{"num_attention_heads": 4, "qk_norm": true, "bias": "all", "tie_word_embeddings": true, "init_std_o": 0.00718, "beta1": 0.95, "beta2": 0.95, "train_tokens": 738900000}
Each number is 128 + 24 x the weight over its row's rms, rounded and kept within 0 to 255. Layers, rows and columns count from 0. The size above them is the row's rms in percent of the matrix's.

# layer 2 attention output (transposed), 256x256, rms 0.0966, rows 85-111, columns 128-255
size [105 102 104 106  97  97  99 101 103 106 105 109 109  97 108 102 117 105  99 116 111 111 108  96 101 104 107]
[[ 93 108 115 170 108 156 103 156 135  71 171 109 124  87 195 144 106 155 110 134 116 110 159  84 130 130 171 145 141 100 151 161 148  82 162 121 142  95 116 129 151 136 140 132 140 139 116 117 143 121 120 117 137 133 147  93 116 118 132 110 127 108 117 126 133 139 102 117 145 129 160 143 109 128 124 146  73 144 128 102 173 140 146 136 147 112 119 155 118 117 115 180 147 117 171 159  86 179 160 136 106  85 138 145 110 128 140  96 130 188  91 150  98 138 128 139 100  96  96  74 115 114 117 120 106 133 130 125]
 [116 104 132  93 104  85 103 142  73  86 130 156 130 161 149 113 152 151 174 141  96 155 112 110 138 132 117 147 102 140 124 142 111 102 128 128 129 117 187 156 148 126 106 112  52 133 127  92 130 103 124 148 107 159 130 136 125 110 135  95 134 143 168 153 115 111 153 115 142 153 154  94 184  99 123 115 120 134 171  59 131 146 103 120 141 106 138 121 138 143 101 110  82 103 110 101 162 156 157  88 155 123  76 125 111 116 125 137 114 145 147 133  87 133 155 156 126 165 106 129 147 148 136 105 132 125 125 108]
 [111 131 131 154 122 130 159 149  98 135 113 103 144 110 164 134  99 167 145 128 113 100 121 106 175 150 120 164 121 121  82 188 119 140 123 143 148 129 146 110 164 125 135 151 126 110 147 116 157 145 103 118 120 148  99 148 129 131  68 119 122 135 113 127 134  88 113 166 120 131 104  95 135 141 175  51 147  72 116 168 114 133 139 176  98 118 123 129 147 102 115 120 141 110 156 112 134  98 143 183 185 127 169  95 133 131 105 139 146 129 109  97 105 136  57 120 101 104 112 161 126 131 166 106 150 137 119 134]
 [138 102 134 133 137 151 154  93 115 123 149 148  83 145 121 155 122 117 151 142 133 162 128 113  97 118 151 144 157 138 142 161 135  92 147 112 153 141 118 133 127 128 150 129 128 108 107 129  94 111 115 138 136  99 133 148 124 135 140 130 135 176 120 130 113 135 113  95 130 132 173 112 179 152 100 120 121 104 138 169 143 159 135 105 114 136 134  95 119 128  76  93 148 149 131 160 171  66 104 108  99 105 118 112 106 147  88 108 156 130 173 115 188  98 119 116 125 149 118 138 132 121  89 106 119 169 123 163]
 [163 153 110 102 165 116 130 141 136 118 175 101 123 131 136 123 120 104 107 158 153 111 135 119 136 145 118 135 115 172 160  90 132 120 120  86 137 155 116 160 120  93 187 120 143 113 144 148 103 102 182 129 157 123 114 178 126 125 103 128 159 137 172 124 111 145 124 109 116 146 112 117  91 134 110 144 113 143  87 123  98 128 107 137 141 136  90 134 138 126 137 147 119 160 173 113 146 113 143 132 124 147 167 155  96 141 153 137 101  97 142 104 102  92 134 125 137 175 124 143 145 143 166 123 168 176 146 148]
 [160 102 102 113 133 111 125 159 157 124 121 141 154 126 149 105 110 122 120 150 121 109 157 115 122 116 159 130 133 129 143 104 123 103 138 110  93 175 162 141 159 141 137  96 139 136 103 186 168 126 110 140  90 141 124 166 118  99 126 122 114 140  97 102 142 127 131  61  89 174 128 119  76 141 135 151 122  93  88 112 129 155 120 120 194 140 113 193  96 129 116 123 126 115  90 134 126 124 174 158 171 149 154 147 118 153 140 146 158 110 141 137  89 137 128 159 142 150 155 176 115 103 125 114 124  85 117 101]
 [112 131 131 134 111 110 111  99  96 125 104 148 113 150 123 129 110 134 138 139 138 134 138 105 138 141 163 130 137  90 123  61 139  87 132 127 133 143 137 122 131 101 130 164 162 148 144 149 119 113 127 116 154 127  95 145 157 165  73 141 108 164 126 186 138 137 165 135 137 130 117 146  93 117 130  68 157 125 147 147 100 119 166 127 122 124 128 133 138 144 102 139 124 188  94 112 127 156 142  86  90 140 189 106 111 129 162 130 107 110  79 117 100 127 117 108 100 100 125 149 110 136 118 134 141  92 157  95]
 [ 93 105 164 117 130 143 106 117 100 151 107 105 151 156  70 122 138 114 116 163 145 167 154 121 120 118 130 133 168 120 135 135 134 145 136  88 130  97 129 163 149 124 164 180 141  81  95  87 189 170  84 154 148 140 180 111 152 132 135 136 160  77 153 193 136  96  98 145  72 103 196 121 112 114 100 141 128 151  85 141  78 108 117 116 129 129 150 123 123 144 149 109 123 125 148 100 142  87 144 112 130  58 145 133 126  92 140 117 119 122 115 140 152 115 122 153 119 113 134 102 122 100 141  70 131 118 141 146]
 [ 75 112 180 124 141 124 110 122 134 112 116 141 173 157 132 182 144 105 166 146 101 115 121 164 147 133 106 119 154 152 141 118 122 165 163 119 150 148 146 160 157 156  85 119  92 144 133  97 138 118  99 166 104 159 146 105 160 127 120 154 159 168 128 133 129 163 158 156 113 141 119 108 107 113  48 128 141 119 127 131 152 133  97 112 141 139 153 130 122 142 101  99 128  64 119 118 137 135 135 177 144 153 130 132  88 117 110 126 112 146 145 127  74 139 128 143 134 113 127 126 144 122 119 116 167 125 130 125]
 [123 133 121 125 131 137 137 113 119 142  99 130 134  80  77 157  89 142 136 126 154 146 143 106 134 123 132 150 129  99  91 138 117 111 137 125 146 106 127 117 108 110 125 128 150 128 118 116  74 130 133 156 134 127 148  87 134 157 108 100 158 146 136 123 112 137  99 107 104 137 110 118 154 117 127  77 120 209  87 120 113 122 154 177 149 110 122 146 147 105 103 140 116 129 163 132 131 127 125 112 100  92  97 142 123 142 139 126 168 103 124 125 142 123 133 123 140 104 132 134 122 141 126 140 138 116 122 157]
 [149 113 120 141 137 155 113 151 111 182 166 129 116 101 122 111 162 133 148 128 143  97 123 146 146 115 109 130 137 163 110  87 137 141 120 122  80  83 160 122 122 112 129 168 148 133 155 126 119 140 131 136 125 111  98 102 158  87 184 169 137  79 122 121 115 131  97 111 140 128 145 133 151 110 103 141 143  92 131 116 174 142 122 133 145 109 121 120  89 112 120 136 161 118 172 154 151 142 122  93  99 136 137  91 106  89 126  88 144 133 144 128 109 115 166 186 147  98 158  75 111 140 124 108  91 154 150 100]
 [110  85 182 131 144  98 157 120 176  92 135  92 120 127 138 137 110 135 118 174  80 126 141  96  96 134  98 140  95 110 107 126 125 100 108 109 163  85 143 130 121  95 101 107 142 137 114 155 163 149  99 172 137 135 156 148  84 150 135 127  96 153 133 110 118 150 161 106 169 141 123 121 148 126 161 104 110 146  87 102 147 127 116 105 110 124 167 117 110 164 134  96 131 180 159 169 124 127 132 135  85 128 143 131 141 107 138 108 161 131 119 106 148 134 151 140 131 117 160 110 163 111 110 138 133 158 166 129]
 [151 113 135 144 159 119 119  96 137  99 190 112  96 112 118 197 163 145 148 175 133 157 124 114 122 153 115 109 106 108 130 132 120 164 127 124 153 104 130 128  82 153 141 126 129 129 159 103 158  97 115 114 149 113 142 144 163 130 162 146 135 144 132 166  89 143 116 120 111 154 105 100 116 140 135 148 125 141 116 167 131  84 107 113 144 100 140 136 114  92 149  99  96 131 143 133 156 119 115 117 148 109 106 121 199 151 141 127  95 110 111  94 100 123 114 101 119  95 137 166 105 113 117 158 129 133 130 147]
 [111 135 109 134 131 151  85 132 125 121 127 127  68 149 156  74 137 137 175 137 118 150 153 168 123 170 108  90 166 120 147 119 116 145 143 167 163 116 129 120 142 166 151 129 173 105 149  86  65 138 131 116 106 151 111 148 121 142 137 143  97 144 164 113 123 157 146 116 122 137 142  74 130 139 107 155  94  99  88  90 132 124 149 133 143 135 177 125 105 135 170 109 166 107 103 126 109 136 125 115 106  79 149  85 137 162 110 142 131  99 140  89 133 139 132 112 122 152 164 120 118 129 154 123 146 151 143 108]
 [124 135 159 109 143 185 132 116 121 120 134 118 156  98 125 153 145 117 106 108 146 156 115 178 129 144  99 177 121  94 112 176 141  77 119 121 119 140 118 135 152 180 123 161 144 151 130 130 141 123 111  78 120 135 136 154 132 134 143 154 133 182 156 137 126 152 108 127 181 124 106 101 137 136 130 123 152 134  97  82 156 134 161 118 148 109 149 151 104 157 111 136 163 137 134 117 150  96 119 138 164 141 115 128 182 143 117  74 137 140 142 125 132  96 101 151 125 131 162 152  91 163  80 125 115 106 120 122]
 [102 109 146 157  87 120 111 126 114 186  77  90 131 149 111 126 124 101 122 130 113 135 145 160 140 144 164 154 153 153 137 126 131 134 109 102 139 146 151 128 162 144 117 164 132 136 149 121 108 130 119 152 164  85  99 156 102 159 134  94 120 134  99 154 111 164 113 168 133  54 130 131 207 139 107 132 119 178  98  79 133 135 106 115 176 178 122 145 141 102 112 159 115  89 130 109 111 126 120 107 106 130 147  99 108 145 121  97 131 114 156 111  77 129 120 110 125 129 105 130 108 130 106 113 141 109 126 135]
 [122 162 122 132 100 148 152 155 116 115 186 152 137 117 137 114  93 114 118 115 125 176 109 153 144 168 147 163 156 126 152 107 145 126 147 149  76 131  98  89 125 131 118 154 142 151 137 126 109 123  73 131 107  94 123 136 101  94 112 105 122 150 146 138 135 112 147 103 106 161 133 200 139  94 113 122 148 131 191 104 162 120 152 156 175 117 138 116 126 158 136 160 130 125 112 133 103 139 127 113 106 116 135 127  91 137 110 114 130 135 122 126 100 120 153 118  93 112 141 120 133 140 154  63 143  80 113 154]
 [122 160 109 110 169 138 100 130 108 144 164 128 137  86 118 141 110 120 114 126 107 167  90 133 130 130  78 135  75 148 159 113  90 121 137  95 154  90 151  88 138 138 148 145 120 110 165 156 103 181  94 155 121 130 130 160 131 170 169 109 129 139 147 125 107 112 145 111 152 141 168 163 117 136 120  90  83 150 115 137 148 165 124 111 156 111 153 121 134 116 122 130 130 146 135  97 157 126 181 120 174 150  99 158 176 102 133 161 126 159 105 149 135 131 139  99 137  76 136 138 138  98 159  97 120 110 135 154]
 [140 176  82 133 102 118 116  98 143 169 124 122 115 118 116 110 130 137 170 147 130 155 116 114 160 126  89 106 160 103 120 135 146 140 169 101  94 118 112 116 134 137 118 117 111 142 100 101 108 123 100 133 156 140 118 169 155 155  92 170 116 119 124 142 106 125  90 133 123  90 159 148 158 100 154 137 147 138  93 122 142 135 149 110 117 143  84  96 150 158 119 109 112 107 132 124 129 118 152  87 135 137 122 121 143  85 166  99 118 153 131 116 156 112 150  98 140 162 147 121 125 156  84 148 118 157 131 106]
 [125 108 129 128 140 137 123 123 125 117 132 119 142 183 101 147 125 132  95 133 108 128 139 124 106 150  90 113 142 139 129 145 134 123 127 128  83  97 167 150 125 116 120  83 104 148 169  83  97 159 128 103  89 136 118 155  74 129 116 110 161  88 150 158 133 145  94 176 175 159 131 154 167 107 158 136 116 146 146 132 138 145 123  99 117 135 146 112 138 161 139 135 101  75 141 104 107 123 186 113 145 147  96 121 103 143  97 122 127 106  99 136 168 110 161 137  86  95 155 162 115 140 157 124 143 139 165 132]
 [163 147 161 138 150 130  97 126 152 124 102 133 142 103 107 154 147 118 119 126 147 104 142 128 158 112 115 146 104 146  95 130 127 121 119 123  96 100 146 130 115 123 160 144 144 142 130 102 115 145 136 146 125 138 142 153 106 114 155 121 110 106 118 135 183 135 134 152 117 163 168 136 144 134 169 145 101 106  92 129 126 104 129 124 105 129 120  99 129 132 113 123  96 121 161 145 135 147 107 127 130 158 104  92 152 118 147 133 103 117 124 139 146 134  97 133 131 120  93 126 122  92  72 122 131 136 134 132]
 [ 96  93 116 104 138 148 119 122 139 150 143  83 117 146 117  89 128 111 135 154 125 148 130 138 156 162  77 153 109 146 108 167 150 115 134 118 184 151 141 136 153 103  82 125 116 144 119 119 113 115 101 128 119 106 158 126 122 108 151 128 152 100 107 118 140 106 126 114 133 113 138 132 100 131 147 145 107 104 142 144 135  75 137  78 151 142 134  90 110 100 133 101 167 133 166 103 125 124 193 172 134 137 146 111 150 134 181 151 115 155 134 142 119 101 128 147 126 122 116 121 100 158  96 139 110 104  94 118]
 [135 174 129 113 109 111 165 149  88 111 117 131 127 109 127 120 125 127 152 149 140 143 137 120 110 124 136 123  96 157  83 128 120 197  87  82 151 135 138  90 132 139 122 118 137 157 146 151 100 122 170 113 132 147 151 125 101 136 133 140 115 162 149 149 160 143 122 139 106  95 124 125 159 121  94 176 143 126  94 135 134 103 128 166  96  85  90  99 124 142 166  96 108 154 146 146 173 117 147 144 151 145 150 172 113 142 120 100 143 110 154 142 116 165 106 105 121  68 163 101 119 142 115 122 152 139 107 121]
 [173 134  85 149 123  85 119  54 116 159 133 105  64 117 163 149 160 126 132 140 131 124 112 162 137 138 103 119 119 166 175 134 128 132 124 150 117 118  96 107 132 116  69  90 127  88 161 157 155 121 131 127  77 114 137  99 124 154 154 133 104 153 134 132  96 167 137 153 110 104  88 126 104  99 120 120 138 155 140 108 144 161 117 123 126 114 108 156 154 157 134 131 129 131  96 138 139  93 109 125 122 109 140 144 137 161 171 108 118 153 124 136 142  93 125 101 125 121 136 135 128 124 123 148 126 114 123 106]
 [144 141 107 163 177 144  99 156 146  69 128 138 118  87 160 172 105 105 123 122 137 172 196 114 106 148 110 144 149 145 165 133 109 111  93 130 144 128 142  81 117 147 141 109 156 140  79  81 136 115 123 122 102 146 121 112 101 138  96 176 174 103  85 114 109 135  97 122 134 134 128 122 182 122  88 101 110 136 154 179 134  87 102 164 141 129 142 161 160 151 139 154 128 145 108  78 158 111 105 131 160 142 139 121 142 103 163 122 126 127 129 166 147  91 123 153 148 136 127 141 119 128 104 126 121 121 130 102]
 [ 86  76  97 169 104 149  81 156 123 113 123 131 142 143 129 143 132 160 114 150 118 135 137 154 115 142 134 145 146 120  72 106 106 194 134 105 125 154 154 105 125 155 144 124 159 156 103 144 142 133 123 142 158 138 134 156 114 132  90 129 136 114 132 136 124  90 171 130 123 154 158 163 143 131 126 152 117 161 117 147 127 132 139 143  96 100 117 151 135 124 139 141 148 128 123  93  83 104 139 102 135 145  56 100  74 139 135 101 176 110 126 145  89 147 116  99 111 154 169 150 119 104 152 132 110 102 150 101]
 [184 164 155 126 101 121 127 154 145 107  93 172 102 133 166 151 107 112 143  94 107 160 123 161 129 137 122  69 116 106 128 144 138 125 144 124 123 157 177 126 135 156 132 164 127 110 112 128 120  82 143 116 112 114 171 135 102 137 105 108 135  98 113 126 146 135  89 108 150  97 149 116 136 149 134 106 116 138 143 173 143 136 123  80 114 125 121 141 111 116 124 154 122 122  98  89 134 129 150 145 118 155 134 106 164 155 163 126 148 123 149 149 152 209 149  91 147 106 112 136 125 135 165 144 129 127 157 131]]
# layer 2 attention value, 256x256, rms 0.058, rows 86-112, columns 128-255
size [100 107 103  96  95  95 105 101 104  96 100 106  97 102  97 107 101  97 104 104 103 103  95 100  97 101  97]
[[123 117 151 123 129 138 125 190 144 104  81 126 115 167 168  94 112 108 134 128 136 103 104 146 138 114 100 138 115  83 117 127  89 117 158 106 120 153 141 130  78 125 110 122 100  81 147  98 125 112  91 125 137 132  93 120 152 158  81  96 172 145 123 122 121 100 113 122 133 134  92  85  97 125 191 144 134 133 160 164 143 134 149 130 104 129 143  92 155 122 134 153 153 151 146 174 118 176 130 171 143 125 137 104 154 121 128 113 106 132 108 165 143 112 115 124 129  95 144 149 171 106 144 120 121 125  93 121]
 [159 121  98 121 172 124 120 124 106 124  89 132 140  89 127 146 146 113 163 132 154 102 154 122 113 148 152 144 132 151 150 120 116 150 160 178  55 166 127 136 130 159 116 100  86 106 154 144 143 136 139 108  99 152 135 131 100 125  91 145 100 118 116 110 114 105 127 135 135 109 121 155 102 117 101 153 137 119 115 139 195 173 183 107 124 151 148 123  92 148  92 133 116 170 101  83  85 115 148 115 149 119 116 154 109 112 154 146  94 178 118 125 121 119 141 107 158 153 154 146 176 152 142 161 139 129 120 143]
 [ 91 104 108 121 111  96 133 149 149 128 179 141 117 136 101 116 116 171 104 115 147 164 123 141 125  82  89 129 122 143 146 121 164  94 130 119 171 129 159  98 131 116 150 156 156 138 124 136 162 136 121 162 172 154 103 144  84 121 113 144 103 146 135  97 143 120 127  99  99 145  91 157 110 119 118 135 167 144  95 121 127 119 129 137 152 160 147 146 131 158 111 115 164 100 111 142 148  96  87 141  90 141 135 150 110 112 140 149 119 159 170 152 150 118 152 119 142 144 120 163 118 119  70 115  75 125 152 126]
 [160 120 132 140 119 130 131 113  87 134 100 156 158 117 136 118  91 156 163 135 140 139 112 114 114 115 134 127 128 117 134 103 110 122 129 145 176 121 112 106 112 116 150 130 138 138  95 122 110 122 154 118 106 123  96 108 121 137 143 160 162 119 158 154 100 114 141 112 135 100 126 136 110 136 126 110  68 112 137  89 134 125 121  91 142 130 119 118 126 133  89 109 122 117 148 132  94 134 101 117  97 125  94  97 153 128  95 110 145 116 142 150 123  81 146 150 130 116 141 129 135 113 110 102 153 120 122 184]
 [151 117 113 133 150  89 148 158 158 169 143 136 136 187  88 100 118 125 179  81 148  98 120 153 150 106 110 149 140  89 154 119 126  69 154 130 134 140 124 101 109 118 121  91 137 103 100 139 137 152  75 126 157 115 127 108 149  98 140 145 120 177 105 145 124 126 107 135 103 125 116 151 131 154 152 118 155 124 212 103 174 164  91 169 209 151 161 167 135  70  92 115 145 117 127 129 157 120 126 131 136 137 124 138  68 135 135 152 122 159 115 129 160 110 123 109 113 160 137 133 111 116 137 147 130 124 152 119]
 [143 113 136 134 169 158 154 122 153 101 122 137 132 126  94  87 154 118 109 155 103 110 128 112 137 148 107 169 165 119 122 129 137 157 139 116 162 103  98 131  92 161 151 168 139 104 150 111 165 111 164 159 123 175  82 129 131 109 114 175 166 144 157 101 115 115  71 141 129 110 101 138 175 123 102 119 157 126 108 115 153 157 117 162 151  98 135 121 145 125 130 144 101 112 106 119 141 157 114 108 123 137 122 143 138 126  98 159 104 137 106 133  99 103 159 155 121 116  99 118 122 152 120  91 108 145  80 158]
 [108 138 137 134  77 160 138 161 153 135 127 104 111 124 104 147 150 122 109 124 131 135 118 102 146 163 115 138 116 113 128 117 177 104 149 117 151  88 137  86 139  92 107 150 114 149 114 109 142 163 160 178 149 118 158 129 115 129 134  83 131  87  92  74 166 128 171 132 143 114  90 187 116 138  92  80 142 132 127 138 109 101 112  96 112 155 136 115 119 136 108 180  85 121 124 117  99 133 129 125 124 108 139 130  98 135  87 144  95 123 129 138 121 169 127 159 172 100 169 107 143 137 165 101 133 165 109  96]
 [117 191 135 114 104 160 149 102 137 149 155 103 131 130 130 124 157  94 122 109 142 116 129 116 147 118 108  85 101  97 107 150 141 152 117 143 108 147 206 117  89 150 117 113 139 123 104 182  97 119 139  59 148 126 138 142 131 109  99 132 130 163 124 132 132  81 121 124 119 160 139 132  65 116 106 122 107 123 116 108 165 178 106 122 119 140 182 101 163 166 115 127 157 129 118 153  97 121 173 155 111 124 136 104 109  73 173 118 158 132 104 112 118 144 126 125 137 164 154  67 106 161 129 123 126 115 157 145]
 [115 125  93 135 142 127  84 119  97  87 138 121 149  95 152 133 135 125 126 146 146 140 157 140 131 167 106 134 150 109 116 148 139 134 165 143 107 138  77 130 148  99 105  95 126 118 117 127 186 130 148 136 128 127 126 129 137  99  71 103 119 130 107 131  74 124 162 139 133 125  90 107 145 135 136 112 125 123 161 120 130 111 141 138 115 151 108 167 143 164 101 138 124 114 108 102 167 134 143 129 159 121 136 106 139 163 137 124  85 142 146 113 140 133 112 116 123 163 146 129 126 104 147 114 110 148 136  65]
 [ 94  80 156 115 128 163 145 151 176 122 154 128 132 113 106 182  74 150 121 142 135 124  72 139 102 126 100  68 137 142 127 107 140 101 128 103 118 107 122 134 108 102 137 138 164 151 122 150 147 136 135  99 177 153 130 110 127 166 113 152 146  70 106 154 190 110 140 113 119 137  92 116 157 132 110 161 136 106 123 131 164 102 152 157 130 141  79  61 120  91 155 117  78 103 164 142 116 121  84 141 138 149  98 128 165 123 110 137 127 101  76 178 120 163 154  84 129 116 123 135 144 123 109 113 122 155 136  81]
 [ 82 151 169 120 149 141 175  95 129 162 133 130 143 144  99 156 153 101 112 116 153 145  84 111 122 107 165 149  84 122 163 132  99 139 180 132  94 122 148 161 138 111 113 114 137 124 118 115 110 120 122 176 134 130 102 109 122 130 131 139 155 117  96  94 135  78 159  77 110 134 125 111 149 156 100 152 153 139  98 157 114 142 153 110 140 141 122 137 137 135 139 116 142 136  94 153 109 136 180 152 162 153 142 178 123 145 161 124 135  99 157 123 167 156 122 105  84  97 140 130 114 124 140 102  70 142 129 105]
 [151  97 148 172 130  93 100 108  78  87 143 144  90 124 120 163  94 159 129  79 110 164 150 136 147 134 131 154 157 123 115 127 112 171  93 127 128 171 124  97  98 157 140 127  80 108 140 144 111 105 142 164  99 104 158 156 107 137 148 139 142 157 135 166 133 115 139 141 137 194 165 112 137 117 111 150 119 132  85  77 129 137 135 108 118 104 136  95 136 139 108 104 197 143 108  97 103  82 197 105 118 146 158 122 111 158 118  87 128 156 167 115 125 168 119 126 113 166 157  90 122 121 109 173 102 124  99 103]
 [143 186  89 143 109  81 144 136 118 121 101 131 107 117  96 140 118 143  98 130 121 103 114 109  99 146 117 158 172  99 170 151 125  87 129 127 130 146  76 158 136 139 150 121 107 162 136 109 191 183 113  79 112 116  77 109 131 142 146  89 130 167 160 134 119 128 109 159 211 102 149 120 123 151  91  91 146 154  97 101 134 183 156 102 144 135 134 116 119 171 104 141 119 134 144 111 148 127 126 115 126 146 120 151 103 126 113 132 103 142 108 140 128 106 168 159  92 102  63 140 159 158  96 112 119 150 118 106]
 [114 104 113 129 113 125 144 137 152 130 157 130 153  72 130 160 122 159 119  97 121 138 106 155 156 114 120 127 151 144 131  82 126 113 101 169 130 145 164 110 157 156 122 121 144 114 131 129 138 120 103 137  95 121 139  88 121 130 142 111 108 120 130 177 165 116 162 135 128 112 110 120 147 150 120 170 150 119 135 141  97 110 159  87  80 135 159 126 138 121 152 127 163 110  52  80 156 116 156 143 165 115 104 143 131 130 123 167 144 118 151 135 136 155 172 119 140 142 139 122 104  84 134 156 100 161  94 126]
 [180 149 113 156 119 106 128 179 175  92 132 111 144 153 123  96 133 128  86 156 158 140 125 162 110 164  96 171 172 118 178 113 117 124 127 151 119 151 132 138 151 140 112 101 117 133  82 126 120 123 121 141 147 117 124 103 135 166 116 107 173 159 150 134 130 146 146 169 125 145 124 112  97 157 140 106 101  98 168 142 106 134 122 140 104 157  86 123 132 150 127 103 134 145 106 151 114 159 111 115 129  87 139 129 149 137 103 144  98 126 141 130 116 109 116 175 135  83 113 103 124 110 119 100 120 118 152 147]
 [123 128 155 122 117 111 127 113 170 120 146 112 116 147 134 101 145 102 132 196 163  99 119 102 110 133 130  97 110 101  82 111 167 117 137  91 111 111 117 111  92 129  86 149 119 110 142 135 128 156 152 108 113 129 134 134 170 169 128 131 167 105  99 136  98 157 132 168 113 105 101 117 128 118 122  92 128 111 133 141 138 156 132 175 133 100 130 115 124  90 169 124 107 129 166 122 142 140  65 120 137 115 108 122 130  92 142 178 148 128 102 153 105  74 126 157  82 145 110 108 111 107 162  72  84 137 135 154]
 [149 119  97 114  98 133 122 137  94 165 122 102 125 138 138 154 112 148 103  87 133  81 141 118 153 140 163  86  76 139 131  92 130 127  85 107 146 167 119  96 153 133 109 152 135 105 137  99 125  75 156 147 117 128 140 148 141 140 156 154 146  87 116 144 124 147 137 140 118 150 121 131 137  69 159 127 152 121 144  88 148 116 131 135 116 133 118 111 114 117 135 131  87  91 135 117 136 119 112 121  76 112 137 113  82 119 102 132 113 174 132 151 112 147 104 145 164 165 174 136 148 154 198 118 126 150 130 122]
 [164 114 134 140 136  65 128 131 131 135 154 118  87 111 108  81 103 148 142 107 178 170 160 165 123 143 141 133 157 132 155 124 115 170 105 116 128 147 125 102 105  90  85  92  97 178 150 186  96 146 124 114 148 128 126 132 135 147 131  95 149 140 158 127 142 163 100 125 112  93 134 159 123  84 116 125 100 145 133 122 108 151  70 125 128 156 114 131 120 128 127 154 171 117 113 150 149 131 123 118 146 120 185  72 105 160 143 133 103  91  81 127 131 145 117 145  78 165  94 165 131 136 127  99 121 102 114 154]
 [ 95 155 143 113 161 134 148 149 160 110 135 130 140 102 161 148 163 116 105 164 131 158 104  87 136 157 121 133 123  88 116 128 156 106 162 135 164 124 124 112 124 130  98 169 125 143 120 125 145 162 140 146 114 143 127 131 152 153 146 113 142 112 124 147 121 147 133 125  71 105 102 117 118  73 146 132 101  77 107 125 101  96 104 150 153 155 158 110 119  74 151 137  94 139 149 138  85 137 142 117 122 122 136 125 133  88  93 113 129 108 129 104 149 136  84 150  99 137 126 119 144 129 102 156 142 127 106 121]
 [108 123 159 121 151 136 131 119 119 109 164 122 113 132 184 102 127 125 127 116  67 111 140 137 130 145 128 131 190 118 142 116  79 156 174 145 135 200 116 126 128  95 144 168  98 123 146 152 104 171  91 144 150 172 132  73 134 168 147 145 105 117 171 104 110 138  95 145 152 102 136 127 164 126  84 123 122 116 121  93 129 130 119  96 129 158  79  95 149 136 119 106 130 151 125 124 138 126 154 135 173 134 107 119 127 140 137 123  88 143  99 117 127 116 112 130 102 110 118 166 131 103 181  95 137 127 160  95]
 [117 100 126  95 110 174 145 156 148 135 112 161 133 125 110 154 109 143  97 109 125 104 115 119 124 137 161 106 151 102 129 145 115 112 129 119  75 143 120 159 157 118 140 110 156 103 175 158 121 118 106 129 141  97 148 124 129 116  88  99 103 128  96  94 137 126 144 115 135 130 127 123 120 138  96 101 158 102 191 101 108 103 120 104 127 142 129  87  91 156  84 150 122 100 131 119 166  96 189 123 127 115 147  92 131 142 164 139 140 122 130 149 110 116 110 116 120 116 136 136 149  92 129 164 120 157 105 105]
 [140 161 183 120  99 147 102 143 134 133 141 148 121 114 154 132 164 115 130 138 108 155 105 102 141 136 141 128 123 144 156 143 148 119 160 101 139 121 134 145 122 123  75 157 166 122 169 149 153 133 129 171 116 137 144 111 156 132 109 116 105  96 165 163 149  81 136 129 109 136 109 168 173 125  71  91 168 106 121 130 105 121  66 181 120 170 106 116 120 107  99 112  88 115  81  79 108 134 107 116 161 149 100 157 147  98 154 178 128 142 120 153 156 113 107  90 150 164  92 131 127 147 154 118 132 140  84  98]
 [133 122 143 180 119 125  93 107 121 129 177 141 152 122 122 141 133 130 124 128 112 126  85 147 136 139 115 112  94 140  91 119 123 153 118 131 107 175 144 134  87 130 119 138 112 156 116 144 102  88  82 138 102 111  81 151 122 131 125 100 143 126 124 122 155  88 118 108 113 114 150 107 122 111 127 165 130  80 181 140 141 103 133 156 134 127 127 122 128 140 134 102 133 112 142 139 131 137  85 154  79 148 140 155 137 150 117 129 120 120 106 145 112 127 168  77 135 149 142 101 132 123 101 130 169 118 146 115]
 [134 111  79 170  77  87  78  90 108 137 149 138 108 144  96 145 127 138 135 132 114 156 130 155 143 109  98  92 151 151 123  97 106 155 122 104 109 115  68 102 174 145 123 172 111 133 121 173 146 127 142  93 154 109 123 141 159 106 107 115  76  90 109 126 158 125 138 148 119 134 125 140 169 149 165 157 123 136 125  98 129 106 111 131 146 127 153 134 119 100 180 135 127  97 142 116 113 115 102  91  86 112 151 135  94  77  85 139 101 155 186 138 126 126 162 107 157 136 127 159 133 145 129 139 117 122 152 141]
 [115 144 112 108 131 147 131 145 141 143 157 128 111 139 155 105 172 158 128 121 109 120 145  97 124 154 121 135 139 136 121 130 132  98 135 126  92 146 118 141 114 117  96 102 159 110 168 145 185 133 148 129 143 203 127 134  90 168 116  79 143 143 124 140 108  94 128 128 134  98  93 148 146 124 121 135 140 133  95 132 121 106 110 115 162 137  89  88 136 152 113 161 134 137  99 123 121  97 130 103 107 130 137 164 111 106 145 134  63 123 131 103 185 145 115 151 135 153 116 164 142 102 153 131 171 127 115  86]
 [104 121 135  91 167 139 137 134 133 163 131 132 135 101  91  91  97 151 167 162  38 190 139 101 112 136 109 106 132 109 155 123 123  86  95 121 141 154 138 149  99 170 153 125 129 102  93 132 167 134 116 127 140 106 108 114 127 130 162 160 147 148 157 123 150 119 119 140 140 140 144 135 161 101 154 121 137  95 127 147 119 110  95 140 123 110 167 127  99 147 163  98 119 136 126 107 120 140 119 140 151 137 129  98 114 115 137 147 103 135 160 116 159 123 123 149 115 130 114 127 168 132 104 134 137 102 158 100]
 [116 136 155 180 116 126 128 126 174 109 123 121 146 159 118 166 154 144  85 130 173 161 131 145  87 140 173 104 114  94  89  71 156 126 104 117 108 121 106 148 144 153 150 132 135  95 124 109 174 123 137 109 125 141 172 143 144 112  52 133 148 105 100 137 174 131 188 108 107 126 116 144 129 171 119 100 131 109 107 141 103 135 134 129 131 131 111 125 151 153 134 121 148  83 118 102 116  88 150 154 149 112 157  94 109 108 128 153 137 119  79 144  89 108 137  97 130 152 162 155 150 126 108 151 135 137 105 156]]